config = dict(
    head_dim=32,
    d_mlp=1024,
    qk_norm=False,
    attn_scale=0.177,
    tie_embeddings=True,
    parallel_block=True,
    init='normal',
    init_std_down=0.00486,
    lr=0.00293,
    beta1=0.95,
    warmup_steps=200,
    decay_fraction=1.0,
    decay_shape='linear',
)
Each number is 128 + 24 x the weight over its row's rms, rounded and kept within 0 to 255. Layers, rows and columns count from 0. Numbers have three digits each. The size before them is the row's rms in percent of the matrix's.

# q: layer 5 attention query, 256x256, rms 0.0718, rows 0-63, columns 0-63
# k: layer 5 attention key, 256x256, rms 0.0741, rows 0-63, columns 0-63
# v: layer 5 attention value, 256x256, rms 0.0787, rows 0-35, columns 0-63
# o: layer 5 attention output (transposed), 256x256, rms 0.069, rows 0-35, columns 0-63
q0 122:133103141113139125140102109107099122140150091084124123171104160105108118143149104098083142131153125156144119109112132140142124106092116078106174144133159105119143100151136102127119109143117117
k0 111:164127147101127128124107077163106104164128131109096163149127127084089139129130098138112151156128122116136100086112108144149136104132110123122168143127143126144126125102138104119118113134119108
q1 098:091120099139108149118088163160105145145092108131099106158148115133109193136124133129122140126113093108146130178100148139156109162156126091090124136126147110085118138109095130146124111080105105
k1 103:123078136102137157105116123104117140131126095118118102131131107106161150131129142108115088131166085138145149101120129113133148162152149138160159115170150129099141150096138123131144114119134143
q2 104:116128129100192144157071144144146109064088116121106132144141104116079133102145083161121152100116121148152120124121136184107136122151118108126105173106142159108114108101161090140094143107119073
k2 108:121108141138138175140134117108120108106128113113126107144123171149128131153181108171097106137150106114157120125135123103155152053116113140143085168157118129121139106097145116129113107108076126
q3 113:134147132134142135110125134122114086112134072103138119130143124159112128125125113126123107130129155126128155119147149147161126145112117135110105148149110128082189097122137125120080121078110101
k3 103:150142124103101129102139121098143143144103117134141136127141146118076172104145096124148122088092148133127118126145130152126123123104160136120149107143109143071191136150175137123048119145104094
q4 095:105116109171157146136116124115102099140120154145114154147098127124167126146100141085152151127068089126166158111140160117096121117123143155137114111144119119129143089076129151087107152140184148
k4 092:104136132113108145102144109123139171146147133161109142139092147154097101118153139106147132136092145109172090131107139084130112076160158139157132138137127085158130090125108127125141104152140107
q5 092:120132159131140108106144105092141117074100137169159103141174173119126149137078130128112132100117151133132140142104155131125100113115157139117074104142115122143081121106134125145143160124128158
k5 096:153116100107141169141142152115108081095137112148163080128130145151145131110108114128131131127089095137144114099142096112126155138132131146097109115151092111161098107128098154174133105104108156
q6 109:166093167107164136165167107122150152137104144152156132164145131112142115088099129087108117106140087174148125125141128117123085132140122164143140126089136167119168127131186120122128138123136115
k6 106:152142114134151121178135109111126057151139108135121116143104128094104115110107103094125143104101109129162126150111081148096132118130155140123132118050137157142159109147176104150122140143152142
q7 101:148123136083130140137123103148150137152124175139146121110117137124125147158172118119162121099124147132112114126122135155123126124156130135110106088103142174111134107098150134122137161129170119
k7 106:127132129127107153167113084126120151137141112153099130136115113091159124109143104111122146139123090150138094102127126144145117144088130123113087152119106124103157121107101105136109148090127130
q8 096:119177121112140121100154101102103150111117173109113129126121117131145092117143134141135145111148146123125122133094107103088101134132127116113108167139147149116152096121167129141152107167121165
k8 101:115152121170102117119140133080105159136078153116124159087141148116103139110120134104126151104110076056093106164106117112133121161161138089115131135160128123114127119131119139133140133095101107
q9 104:125146108131105087123158123087133136147155117107112111168118134146153162119133150146143095114157123114119133134111108161118143105104185149132125199119121153150100137095127185107131151202125158
k9 110:162141125105111082137127112130122157129110113131096119091116121144142105134150121116122118106134136121141102127131156107108120122106095104141122140120171097124122101104092167113120159111120102
q10 096:127145127144125165112154164136155122174104136128128146115107082119129116135148131125114112126148129161117163192127136145137154104118138132187121144135122144090197100130139080134097125101119080
k10 101:127126128131127158155178136105106120159117139109117172142093143103140129129151137112154119095150123102099118214149087104134141160096144132138102146117143101140157104150117115113124125147095126
q11 114:163103158152121115117130116088104153157109079129139124153120138076128143146193178107126104104117109115126088161098149145171151089102125114184102127111165136091160101085150115179143117134156123
k11 107:167145165152135132145127109140131136173126157118094136143123142140162155068174184101139148154095126144142167146087087083121146100093149141144158096108158135134152134120124148156115166143118152
q12 103:109167142124118134113115107129125107111126135123130111167140124094149161207120114107122151138117164149139119142158099168134138145129177111143112147095105124124107144144144122122134138127125152
k12 100:119120172122106127116107120125156093139140137158105153086125100128131119175086171116133148144169133149151162105139075150099112085110183142161101138107110166136082118160117112101133129099117113
q13 087:109083104134160175134164142102117138170154138108145158128134097135137143058169136120106111065097145111090096164115131101126176190093133162202097120123115125129120182145128120144114128101124114
k13 098:133121120168124115129142137106131166145119140146090154148145120160106117088146096127113103120120149093075107144118166082136145139097114112167106126080143150135143162110143123124096150117171138
q14 101:117096135134156121132144127066130111146133119074109101134118138125088115158138166146165147108155133061103117114137091138113128099187100161133147151142095125141101156133160124115142119100117144
k14 104:142137151107127124136137131119114111145159132093120138066120118130120142152116144157178086104149127110101115129113143080148118118174103171126123147139093120084116123078109110090107128088153089
q15 109:077109088146134136131150137191116130154135095102067107136120110139109109170125095090109100145108145149168163133105137129180124121120103127092139132144166112107111141118156122151152123149103169
k15 107:093083120150090128140154135115056086150093136156114119099104154133139113105134113134123114077081154134149139087101124120131105126099083108099137153179111118152099133126122127115083100153106151
q16 098:121084167114120110117100108113111113160131103148123108111120129164128075118136100147117122135171150104118133111131126117110146082062148168125136111121167122091109101145105133114144123124138111
k16 099:145122163142101164127141103129158083129162129140142159099103155155139107127104099131142121123098119130113147122105117144111089113141147135132141158107145104120117098088106167089133102091108168
q17 106:093147059124130127161122105135127131150136097113130102142143153139140076123171104092102129153138162121142152102154151118131097114118172100140139150090131128193130143101101114141098127125141145
k17 097:180156105149154121131143110137167170147146126162107144094123142156130100106149103069132158164121168086109124134166156166117120126126105162151101146170111101143139147095137170095131126111134137
q18 093:145148104118165090094150185141149124140126135108141122144149130143157130119168116100131173098129113144146090110092097151083088135141098147141104139119151145105135125120102153123105114141098075
k18 098:097149104118110097110146118173153101083141126098132138174147127138146116096125081097148155120145171109116127168135108141119128160145104091171129149093130161143146120155144140114140180128109062
q19 096:115122094068123131108113121179116100144122171077122137101146147118159139178139085101112124100155130150107097139136102103103090093162127137137120134095115109124160115097170115134158139131130130
k19 098:142106111163145133137128108172090121153142176095149136124154159105110149124152113110134153085153104162132111123115146133095072095174128118124134140140138146100108077096154133120140163110078134
q20 116:130124155112168127102121144138108106082140184142165119144095136141112131148113138105076143134140124132094131118141124147131093137106129105131154170147123111072162129105163156171118117127158145
k20 101:089101113116184159135086113138087102100081108151143146131130097091092145148113169142108102124117117140143150162123137159171115159122136136111149143063145122121140133105134173112117110102125103
q21 095:154119144127138142131115096101187113143138084095162085137085115128121101107161095142081122154137127096118108137124118097157135088088114120135145090123112150129142138100134103147098112147118156
k21 098:180127158151144121113118164121150121139097108146092150122123140146143126138119118129143130161122124136161124084185142119112119145154137106129168080097126112077108127143128114144084126081103155
q22 114:142106142125141112143151107136149128091160144148100069153162133102134155106120121099149127109092126117093131119140155183158120126145108123112103143137150152108097126140171140127103152106136107
k22 113:189108143092113087104109155153120087129130080122135126107131126119138122118123137142146127122124128117130137090207097112107127120148113138114119154144116177119126148141123124077111120097122150
q23 107:150129105089137128114105099143147087137133126100100139101150099077109134120088143127174130106131167124131120087131123098106136123144138134121119114114127131161112104121112133118100178097076096
k23 103:113117151137135108133100073134137095136129125133131135146159161076124094121115130148168131139146115130136091124160105142139159162167125129141084138113167146120108122123173134139079126102124103
q24 106:147115186129073116140078117132151099127147121098151100106128143098129115106125134154123170174152140150140111099151101092090141118118122131184120108112113116129083129121118114126155102104113111
k24 108:155112136146126137140080171149176160137094151126135149150105145145138162109124095131136181177158155102158130135125154100108106101140133119163122101145147154104085130146163111124126137108122110
q25 109:161129138101151137138172127107097126123115163129144117126124130133153141163116119105144123091116136142128075132127130165122113102094094087104156160137140142091126170094182139136143115121171165
k25 103:120114137099134150155173140121124116092158119157118127113103106140141102138154126119083121110116111143133115158138123118146109140095116097080164154125084143121115139124094133129121163122132152
q26 097:133109130139150135140147171126113119114135161121105133090139111141122130136131112152146087117144059152110133108150120143115099108119141144160152146177089102131168096116151138130115147132150110
k26 106:119092130138122141129148133118134131115142181120119129114143091104160130147119095106112120106145122135162126157146146130153098103110114136153140140150145125113152112140128163150089133150156132
q27 107:105141133158139150092127135141127119169131150119133132118121177148108133149148148137150135168176145092107156078137124136088095147135082109109146105111126169147168121144131120102145123144121131
k27 106:128176175149107137130126125155099115122121156138111098107125161170130172146137071122136141196139108100148192128121119141122101161158076094116083140133150135108123128147124120138134148136107119
q28 101:143088128204150111166131142130041167152097123196080126108118141112136116126127132120121170107140123073101110127128145106135084117113142126131160143124123115116107165142144156144106111089142106
k28 100:119128108138101107113104104162123155131144105139125140103121151121174100121106126094158129181102140126115150161112145114147145125144147145087145172118108144111126130136091176116167161143127135
q29 118:124135136132138109111112160148129144136130163141126116145126128146116110116103144151133157099162096140138146140128129140093127135152134144163143119181180148153088169157106131135142142127124148
k29 112:090138118112111169129110134175131153113133101115120133148117071112094071153155152145126145120098122135113095134140173116154117121132133108094130158134110105134089159113167104119099130119152063
q30 113:139145149126121085111090168094129155158109122129136134185081095150088117135075151163160135166116118117122150119107088146108150130145094153136122117142133102140118076156136132125144114130164159
k30 103:111145117111139115076141121125169138149135125117103130170153103156109125154111147120160119119107107096113118144073121151161095147115144131113156084132193100120162162153099127111112117083145130
q31 103:139111144102091155109122131171157086149129092162119128112111110128148142147176109119112134158140139161133072118130105130160107141128116127074113128127158114116108116125109125108139126116113100
k31 104:117133131099108158125133156090131133128118108092114097087149143099129167155152090092130120166109146159096119104138133142139149136147153119081121141131110131112097104134105142118152124122151135
v0 082:148119116124116127092107137118148105108118106117149131106153113132145117129135115091152139076082146147119151161161162123097070138094131093165171139122149077107129162092156131111122118115129127
o0 085:123158115149136115103126143114070148153120122094155149107122142168148137102129168139115123158126144119119139163100126128134191135115142167125144131103150126163114136143100141127152099145108138
v1 085:074169132104140102082130150151145084136176119141113128145158120136158142129139129143110169124104130139079079158090130105123121156121144132130108111136116127118152110179104122117126111159184139
o1 088:118123122178146128145162131096143162133119157143136113089115168116129123110149125139128108154118122116151165139135129099178091135160114123095146099160105071110170130099117178138126104134110118
v2 094:168120129124097117133122158146099125125097130155159124124120158113124119099123104108100126110122089095144103151148154147131095134161150129139090116125123099165146144121156101129126124118162095
o2 095:096187114103116151106091140125095116177135147130171158115131099152120120113081177117175144127124144102138161146125095108124122119147132121102097135148092111141139152142093083131139090118138114
v3 095:131153153125124123133103136163134138133098149125144111134156161104162141167146167151127109109121136113132105147134168116140132092113112122137127101149107113164125116113168138118101142157142162
o3 096:099157078154113095142170127095108131110105163131121113109131137178133147157042128141140120115122136108097167141158136154133153132170105144082103125140111126131130141176085161102115140141128114
v4 089:123134158119136104140134123116143117115126135114131164188156122113135097118148126084155143121106113126087141097088150092126082109092139123152146149103122165120128123150101104158135113171141107
o4 082:113146114097121112118130136135139139097133102159162115131118136126143124127125151146124118171108146135144130145115096100134126156126109207129167090128107055164085122121110082076162107144128178
v5 090:115122094158132140136157144157104080114093185129111121136116090115119162114176149105137124132127124180117115145121114094150156146118123174145160123140127136139174124171144125147147104091130118
o5 087:089119189125147120152129122135123127122112109127115168141134141134069116107114106126094104126080085104115145136121151161162138140085122138084118148122102096077094070144117125121109138109135140
v6 091:126123111124134133206111119125116112138137093101110106129146151133145113093141113083141164155144150166162135143125115130136118136118124156160161068136129078130128118093130120128114141138133100
o6 088:120137140106141163086101138148140089130108137145167154115114134101145100156163162092095119095153134143137114157127150175115125101148117126121103131143097144134139143133116065147126136123143111
v7 088:148101117161162154121126122144097120106086087135119130158168133136132124091114108108103122105116096169123119160159154155106139198143140151129157132163094141123120118156103112105125077121110109
o7 087:095123108154102112126117125167114135138177157138163089106118122131141117126117102165143156153143151102117144109112128118105110130127132114168159088128117113113086152094145076137164094143146091
v8 087:116135154140101164108124144090131086098169108153111093120135116107158116134133132112165130120133105158121130088123121100184108135099104131090147162099131178147164140095127123141130163080125131
o8 083:114137103124147091159161141127132140133171134148134102099129120134127130128109136144072095105132116135113117134102134102113154106106097099131116156139122113128103088106108139128095106144141186
v9 085:175134145092125178147071134103183160142150160127131107140153141123141123140133140147110135135141129143140169157122146160143148101112107146118139156121149143179102129098100102117126173140124172
o9 084:124131123177153127134137144136079091098120118131121143108126140115126130171113091104115052149112106140112120145117125135122119147165125129123176120149152131115092111132157099133138083120092118
v10 079:098113111103111133134149103106120104143120141176105123080103131119129099107121144129077070129123070149120159143159130090153125089136105153095103146078105131166137150096143105138098144136143164
o10 082:102118105085179133138133087177138117119123122114091121169190127131125139120124125089097124133108127138134112131132142176155112135069083113136130176117120134121140110137157158136104152129128113
v11 084:044104114150188115143144143102128125141135136093116139101098122146099099179142149156160130103102124140126144135133105129136109103134105154140132112094122114109080131111122148162144112100153086
o11 084:136124138120120172146113143162122087110129122126121130150140137090176148157117102069149092122108121176167091135158125096163102115121104110091141125136150127108130143137104169153174179143133167
v12 074:151155110166169101060182130122114115084112102131094095111150131156137146144107165156094124144126128161160131100121134073107156133101110132154179096112095130145132143081103120147119155113113152
o12 079:116146128180103147125082154140126142142119153133117132148109156128159168129112075125119148156154134112104124146100120177151110130156109112106104120076096084137121123152140161157091082073121125
v13 095:117156144141116120153157096161163126122121114138166073091136093079086113136150136081165135121116122146129119127129121166124142152140185130111099154137128122084095171191122107093103112148115121
o13 094:154124139122086086160141155102144131151173101130121188112110129167135099086098151171176146118135110113163147090104150091141155123143066190138166110174118152172168065130143140106160119145115142
v14 086:142146122121132127113123147108162112103159124180116138138127112136124146116102110075101154129124146189157146108124165146089149115111094134096142084117139196106138120126116111117091130112118099
o14 080:090105120135111102099135098127179131148137113106147105113103154138112100154164136141116117126126154130120088090136086160132098111132125141143168140098122151136127135145137115144121123158143118
v15 091:105139067140102113113110146149135137159100102135146103106103095164123157092151143109094128124110142126112150141117128120082098123150161150184112149148138134156150147098145166114101132102108098
o15 086:160176168119113127110147060128133112118155159122157136111153134128090124130080108115131130162166099090148120110156091128101092117118119110093133141149118148122126083145118119103155147150132155
v16 085:145086119135114147129138150136098083127129119160108118140115094104116139135129105154193152106109153086140114104148092177130162139118113122136147148129131137100129202105134139104127111172164108
o16 079:112113113109170102166135117099130142112118116100155130131155174119104130103100135126107182153125101117144141140136150105128142148184153144110127134158162155166120092113112099112140094106075160
v17 086:158108125078155155103138137168129163143093150124123156129140104167132157096109089127106113140145163149147181071116149091106148122163104179108155112167149144087135128142117124119107126131113108
o17 088:148108130173118120165123122138153130131142113115087087102130120137126082155175100113131130162155144117133089094167095146150104123076131163136132146078112143133117121118125151182118148155099091
v18 088:102130133124141126081117139145131123099118128107133093101120183108125119143095205095106158084127120118150088083127161116146105161142165086161182145133111134134098107140156100158121127152102136
o18 088:127115110131156099111077145068104147149157121152091150140122113134126166129098144155106131125127076142089144115131122114140187136187124172151135142163133120110173137163098128114126137132147113
v19 094:143129135082122159162129130133120133127154111081136108114175114108093119087181128154099091154166111150143067102143095129137126153153087138108128095131122126158116139145151143127123148132171107
o19 091:148105123122107121102139147127141156168102133117163093108144106109093113136158117101161155118110136135122097118129140149086130148138119070135135148163136138115123103153119179112109108135142103
v20 096:106162110095137135081126146128140071141130129107149122139179099079148135126144098101127131153144117116127087126081156104138147109147137112128146092105110157142135155110147129138147114146143137
o20 092:141138132135107133160173138129141132163133156130094101119099154146092122119139148103157133135137098097133122157125149117101120101126102090098151111142180113091114174134111135151170109144126105
v21 101:159115154127119166176171162142125111132173147144164129088136067084112153122146091129110140125126101174113114150132114135108109175111107143096118123117140082107086127164188160114128104111150090
o21 094:145097112133113124113122114111165126143080110143154132121132199200120108141123168123150141144099119142152117085152137134137136138103123082132183129106182117144120106152092161109150126100160117
v22 085:135105128176118117163154096132130154128148102143118133144130102088080144113120135148096149111152123102123096085144141109135100132112178112124129126120140117119114141156092141136107128115111139
o22 086:116097141067157123117146112105115155099146136141085154124109094164143147133104143101143134128129146130135106129157102095120133109112090139137143152166146155125136116050104112141155127079178118
v23 088:123153171112123146110111136120139123195108103131160152104128134119156145125155158162122076140134138136100170162115140144105171108102155094140134173159176087151083107132110127095106146152105163
o23 088:158122154126110156115127114110113125118153116110077129095110124133108136160162165120131138113141147151125133115109156119147142075175169174072121114080116135107142134127141135126117130140147119
v24 086:107143077166148136103114150132143121116123108148142066089144169148127134141111164128125133144149144158099148165136104131130143117169142113155079113119129150113150091131132148137166087129159129
o24 081:109184145090152146136133163114117118159147111121124127116095101145139124111145128167115129153124091132120096146142098112133125120138133089145129115183121069145119101115142163089094127142117084
v25 085:123137128155135124128111128190052129135117121131128145161156127120112109156133157165092094133062140097139127145105146152143128135155130129131136102149137134115146144135152122102166111119121066
o25 089:162115137128114123124145127151182097102114151142151032160145129140106108106127103146162091112104142167128142139152174138142091146115097134085123105124116101165086108135117142126112095128126113
v26 094:120147158098106167133108157169161115139170087135093136122142111161107126149147120151113102123105114112116137186131152097096119142140117116124132124130135118085185139133099109117110118139170109
o26 089:131105135136137165127134109143087093130139152092126162123119116123118122141109151168168173126105136141146140150104146139142153110114127130144151114106121079113112152135149188111107087082117118
v27 089:185118172176088099133111129114093125134118112194164115129150119163158178135142122108149144124089083184135135110120153138133175136140107104182133148089165147128131156147162104105133119129133113
o27 091:127167132116152119075109145131121147129143096138168107126141107109119130087123149140110130136111139143124139122117175100116114155143158147130087131106129125167120119165100206121136139123147099
v28 092:151124142096131161109121126135128145107103151177172109100103127081170154148128146097120110088119127159144109136121121152161127163159157148089132111146139140166139154130158123071111154114129127
o28 082:106119128205139138141132105115092148122124121134085110098210130159152094115152112132153139126151094137143114106132137169082127126135152134146131146127164094151084143174140090135133085152108121
v29 090:132086129154130161126106116121101103116167117131149130158124085152130120106090146145129123117150146124097151120122082122143106124131120145075099104159094084140135127105128154158168137150082156
o29 087:131119118097144169115124108166135150119146144132113150143131120120119133110105098109120130111086099115104125109125137126160105109102187127155105132140119124119150083088107143124117131149158119
v30 088:124154136144184097151117125116132116141118098106100162132096127128157136155117147147110131158143156135113160173130115097109138151130118114163133152117191100119156112125123126118109099110083127
o30 086:168124134121123147124079064129093122129115119121129120121126142120132164121114133123126139085117106178153138116110161127176119070161152123149184155094112116100166132115130095136085140156136119
v31 094:107132195147177116151134127152113175148131145121114116125142129143111099143146155116100153152146123113156124100137182138126129127115153095150117173126109140054178097095110118105127080103163091
o31 092:152131135115133087129126104094134103096118120096114099154142144125124147124131127149115138179113169128131129064136129113086099128175104149132112150139109133169092131094092095141157103138091145
q32 092:071098106195128114124132137121106124168118138098084137126120077119143106160118092115108108114163145126157146112122133146120104129052150092168172114125161102100147139164150154120113110163136135
k32 097:124087115116073131159165099144106162164134140132076142088114127093145097075142069130137104118123145130140119122128114159131089131120142120159117122133176139121147137153136175159151112159132111
q33 088:159125128140117095124108155103174117132109121137171159141143119145101113108108103131117137151136101105155100087131145126076110149130121106136155098124149094114137165149090086102096118111132098
k33 090:113104100118145126099104150097165108130102106130123147172090096109099159126124138141107145137144108118123132111121129115112131100155175108157141133116155112160167137157126115142128114117122134
q34 085:139111119105121159123100101135134102138117106157111111151159109141106119120119103144153143139175120153149146120121119119138156115092133101147109075126144135117132088128108084141062101123137122
k34 082:129134102164125114148134156104140134177171118153088135171164121143093100130104086153125139130088148136172140139122139109150113139148159149104139097152110104087122138119155142124105135117113128
q35 098:135114114108127104135146095140072140145135144104105165126091106115096121070119111143143146106084138083106112104132113128117110119166089160124168123127136135129108097157157108104144128116132124
k35 096:133074165115158148149123103146106102137145111182108135109114172147129126084160159117157150177124130124096160099131145146135097167049110137105146142099108140132169161116098126108119153096126110
q36 086:102146148130132118161140111112104120169128128102092146118109165138157116172153130135140114075116159159123131101112118123160158133119114109148128130096076128125129120120169183109123140159118137
k36 088:093150164137098100117148124156098164145106112159133123144126131150147141152117172130091129166186145147119056125146144116134135141081166133168109137141090139128130156159146145151120127139088155
q37 090:128139138149130139133134106134141141154137112081122145146160092149107146125150144096136142123128109115099115100151151133127147139138114136153148093107118156130128171166178129142098147139096116
k37 092:157157138119122087097124114129087145171158099118112158139097136103161127129129137133086104186121157107105072145178123090126133131152141126127107098082109159122120175148151150133111110114131124
q38 091:146173115121139155138063120091146133111113113121141139134135132128141147115115079095134109095141096139195128164152116116158142077171156138146143128142113158098156112117113122128135131105110129
k38 099:160092131127138128127137108102120096143132105096093172131153178106135114103103127091109133113133095157147112123179115139112129140164140132114099141154156080169158173109139151106104151079132125
q39 088:155120100090097144106117105114129119156138116158129134136107103118145134106140139082153127147141093084092137092134110171157141120167125093145129155078097132074150097125140211129108090112152100
k39 092:153109122171134129133148149124106108139100107124053102138143099126115177096123140105138133171090120101116101143140105127115104147147185162113141141130148131089127145149170124137106137086145111
q40 087:171126097186167110148126153109150111116119137137090096179118129150143112149117153152121136104112103115127095151136169125174158193132084166130161154157128159155139111103138115124099174108109124
k40 083:127130090116144137122175109127132163109131137127113089146146164126106149131135162128121119155141113164120131119143144136081194119103110142097128173100106150130161136119095136109093141145117104
q41 086:091152170113143181136092166104108103122116125136148124131105106137116147121132175120124140124076121129115119124176129147148172162097125163137122122094120138092098112130145116124130132112112126
k41 082:084133141151184165127110182143101119090140121130097122111096134090115130103119116127128098148122065116111155132166092180115155124103160146157136131129139133128130144210114123135118127076112123
q42 093:113122095132115144169133138137171092163122096111110104103150114105093154133156119139106080123143154135141134153138123105194137106143176142093113126122133088083135110133075171140115131152083115
k42 093:107129124155100150115135108065155165119147137097094124101155106129105148116118135168112140085158174130124159118131144089155115119134146133131138130126105111147119137154143074126110124104168104
q43 087:100172096173152121096112129105152164130145133114143149129140073174102161157101089125141110147118139159137107153147119175151161112142143133144115111142120146116140110115082090134133132145119122
k43 091:114150125140129149103109127095151149135135103129119163101127161127111141140096126145100130116138137136121125120130093158138130172114155169060097124123114113131123126133101145141084090154106136
q44 094:122083171099130132129136085159134099140141118173125111126127118122105142188124130100109089129118104135136085148143160117178141108153133128103132113148128107079114146064128107098162161130120151
k44 092:112138136066159133150132145160134128131167125134134090166126084147145133109129120127097100076098148112117123133158129091123122109153108154110132142185145131131118125107095141107159118151113137
q45 091:134142099124123146114140142161119138126147174139081146147130098098190084123100127087132141118094165172180121107105152179122148117126171134137099108116109119116111123141094127125106149132146089
k45 088:153122152139153102108140077141093151184142140148135164120155151107145122119137089147115117194165142119121125130112085173133168113097184124131093121119117116145106162156098138132172149112120127
q46 083:129149140097164116102163108146101134136129109102151133119142089106116121152135145133135119134139154134130105136126126156133127115086099120144166147138117146103137133126118120105110128085162141
k46 082:131114130159116135172165068126131128122093129104141170122179132079148153090099134127137104113126132134143130135109104136143136128069131084093127122171126142145151129131168112110135111121102144
q47 091:143070094141155116087133120122119127143122161120129084105142115137124151113149146125128101147184121141122152153146119156106122178163088127123203160121106118099133127199125174132107123110126146
k47 091:161088158156170131085111124164133076142093072134138132132164106135145169137134154119143133156148141129147166129122121139093125125091085137119134136102096166115124133115175104117120136116125129
q48 084:136114183122178130133141116140170142110129097133102105114073140120128109109128158153123111124115099151118109092162138134127153116131124135121161157130120114133107157157202095157093139135130118
k48 085:123118109110139119138147184137118117067111123142114132096116130136148099147119148153149112179113112129114082132129106167151110136130118147110148160160135129116113159080147129121093153084115131
q49 093:122130113122146154116170112153135139144124139193164122106131126119073082086098119142099126161101118116133139132112093148135116163125080100128104128096107118163144140131143157121122136176114142
k49 090:122138125142137148091149148144134092107120099153153116126140098144139119133133129091128084103125105198132158130127127131157118155167102056125107093088178126141151136123107131139152134173123087
q50 086:151124147133164150157119110123149154093122101149186117124093162149152128137167122136116119147148124119115122149169146113150174106130135141163150087103155114112124150105137150131098111151080135
k50 083:099124106136124116168119143107146137133111112132090142148110162099161131108125123169081162096093111164118139086122113140158142156132120101068130111111107123186153141103162116118122139121130141
q51 093:137127142155107090095138159115123135101099105133103114164142112143141094129110103128156157109101153109073140105111083181126075134134142142142123133140108139116136128157127130115069138127133129
k51 094:157147147111133093126110133138133119129162111120131179083102087066146127112134125131167118115083097095145169150151111135125124112137118156111095117126110131142149115122107147127115135105108109
q52 091:148087143087113133115127130167144147116143088163095131143119090130128135155134130124107147140113131110134090134182089164154098132122146111137119133135123117141116139135147135124148136090097122
k52 092:146089144102122154166145076157119119106111084116128125133156101095148096123119118122089130087148127122115129145139153117147127118117118130120089136130113113101134112093145095150141135105158116
q53 095:146145138164111136150164119109123167164130062115089125151092100137094102113167141118122104087150142119125139120143143104157156112167135110151104137118163100103169117108103117104082131139115137
k53 091:169138081146111099130115092070122167170140131124123127110120110100124138104166126144146154119107179136128154128132127125138150141143136161165115111138143122133142102140145160129094098107141121
q54 087:156144127160141102135167124117193180129143137124115095138140145124146158108137166100132125106172086125129113131100153135136154150128148110139163145124109140107117104094159073110093148151161197
k54 087:131138124150144124148139123150117156152109086151122135106148129150155122159158112084157098145126093155092162139144100113098133170144128087114092113162085159090164088121136151145120109120146106
q55 088:164113114172153152111095167139124132100080145136131129115105149080116147139155113139160129089153141117134122150095114175138141102110100145115151129142114114154088083148150138096090124133099108
k55 085:137140140100116095079138127177151118113100138143108135170066138119155154099172113152128112127121144127132121139151080114101140102139128090154123118160090149121118108088133124118103111141109151
q56 095:106113180095173115136077140139149111114131135108118126170124092103110140093089151159129166134128145127119164114166114133138143135136117118133117117096097143143125112092145136124163114061176142
k56 094:143138177103146174144098097140122098100169115136148159142112114135115111136122142109121155159134114138152110109089099112110135114121130131168164133097123151103117142128128162128149124134133170
q57 088:132118155110094083138110120150151134126126124146136130140152120121138087126131087129110104132158155117096121124139097130152134119081138097098118124098119138141127076104126119197169105112135148
k57 089:151140155114087139212156154100139146115131078155112124108117170144113142117139111123116096106155123167147114122085131120107090092121135145119154145114094138111132079125152102154144113156108168
q58 091:120104091134125128126134141159128104120105110146120126123150129138127112141130132153149091155109102166149101071130109139143064166142116116157139143133130106153116140102097061109153097144106129
k58 097:069130159115091130089134144148086107128152086134108122143099139136096092125132104147158142163143122141109127101155157152044127161133081123139130109120167091129120130111110130151136123074108139
q59 093:117145124121109152111162157090147129125108120094119144145094150151119142126112141085133133121124127127105092128089145142132170134145100162137140092113102153153162108166107103074155138171093150
k59 095:102154127094101103120130116132128104137109129122133122110121144145131134130131104124139166120127116134102135120130103082105152143109084167142148067108118150147198100169140111095115154130137125
q60 087:127161118126134178104142129101109101123154145075119171074097144136133093140109153159121118112154132133124098175161109094128105084195140146148167128147110150083125141117155137143160192130126117
k60 093:080143124142130138120113129095100122157130145101083153106150125136141125120138145107142123109168125126104127097137151122095107096155130093150157143168136157109120143120137138139142143113134130
q61 089:134147181155159141173091128182122159072094114149159123136100129131123123155130104135085163145147110130150156104129152167107113104104119116161107165143118123143128169144116122134119143099107127
k61 089:140161126169119108156148106132133071121163118132137150124134142125093063181079096125126132114143127106151123102112145139127123093146121079145159145130146161154145133128068088159179113159125113
q62 089:114141114113112129136188136160155143099080135125128121109122108143162166116159108170129140133073139126112127137143125104161102111137141111072147135122146132143183156091112143139129092096084164
k62 088:163141118107064153136169131125085150086133138108136111150110081087137127135135142161096127137138146133110145127122112167165092141111094078111137115108124122138150142142103092155128125106132117
q63 089:168135149066124121126106118137137132122125125125118104159106108115082092100143191132123161186088125156130119118124141105138121143128085100133108115084122147168095141146152136101127110086108105
k63 089:146089131132112109120123138127146069105149119099135162154133133136093117151169163106132173143150119167102114123126108117183155177148203094122116134112168124132113101165134097083138112108129097
v32 068:096142147109146151145129126120140129105116127096166127090120143128142089119146126125148129127120133140149168138099110109167141147119117140123113127070127105100110123145123141116124111118110163
o32 078:130126145153148083121145111111093116141127161147125163122116149120112165136100139120122121092120113098126066081146095139076095125174178116122119151173139153137109156129131155189143147148153096
v33 075:100146103132093161091125103148105093106146137148125127112110136143136143128090104133125118136103106133131154150110109106132172130109117171094143157125084137168156131081129158169111115104148129
o33 086:128123131114150120108141123145134150138127108130152117158135128140113137126142147127177136197181154142140114079158133111120142132130125104181126138109138136113143138190163123063154104139145078
v34 079:114151113096089115128093149162089169132089159146148123168118160100095098070100098161080141126134110111140107176125129182136144138129105104131136141117116142117149102161115144119114109089169145
o34 088:151090122155142160103152154149162141109137093138118127138093098185144132147138126157158136136156131131127132130131092078130129145136138149125154127150133115136054156111120127122137110180086117
v35 072:169115147110112129156149147108130123118159103103138141130159089097135124127140121114134111163124146108127151126099170135118143143160131114124105118143115109116155129125116117130111106127146109
o35 080:123112169134133156132118127155091129146144164147165145126113160161151126096099121116130085145124110158106149144169145130119138154086151132115154130129141158176156110104137075091134162167121159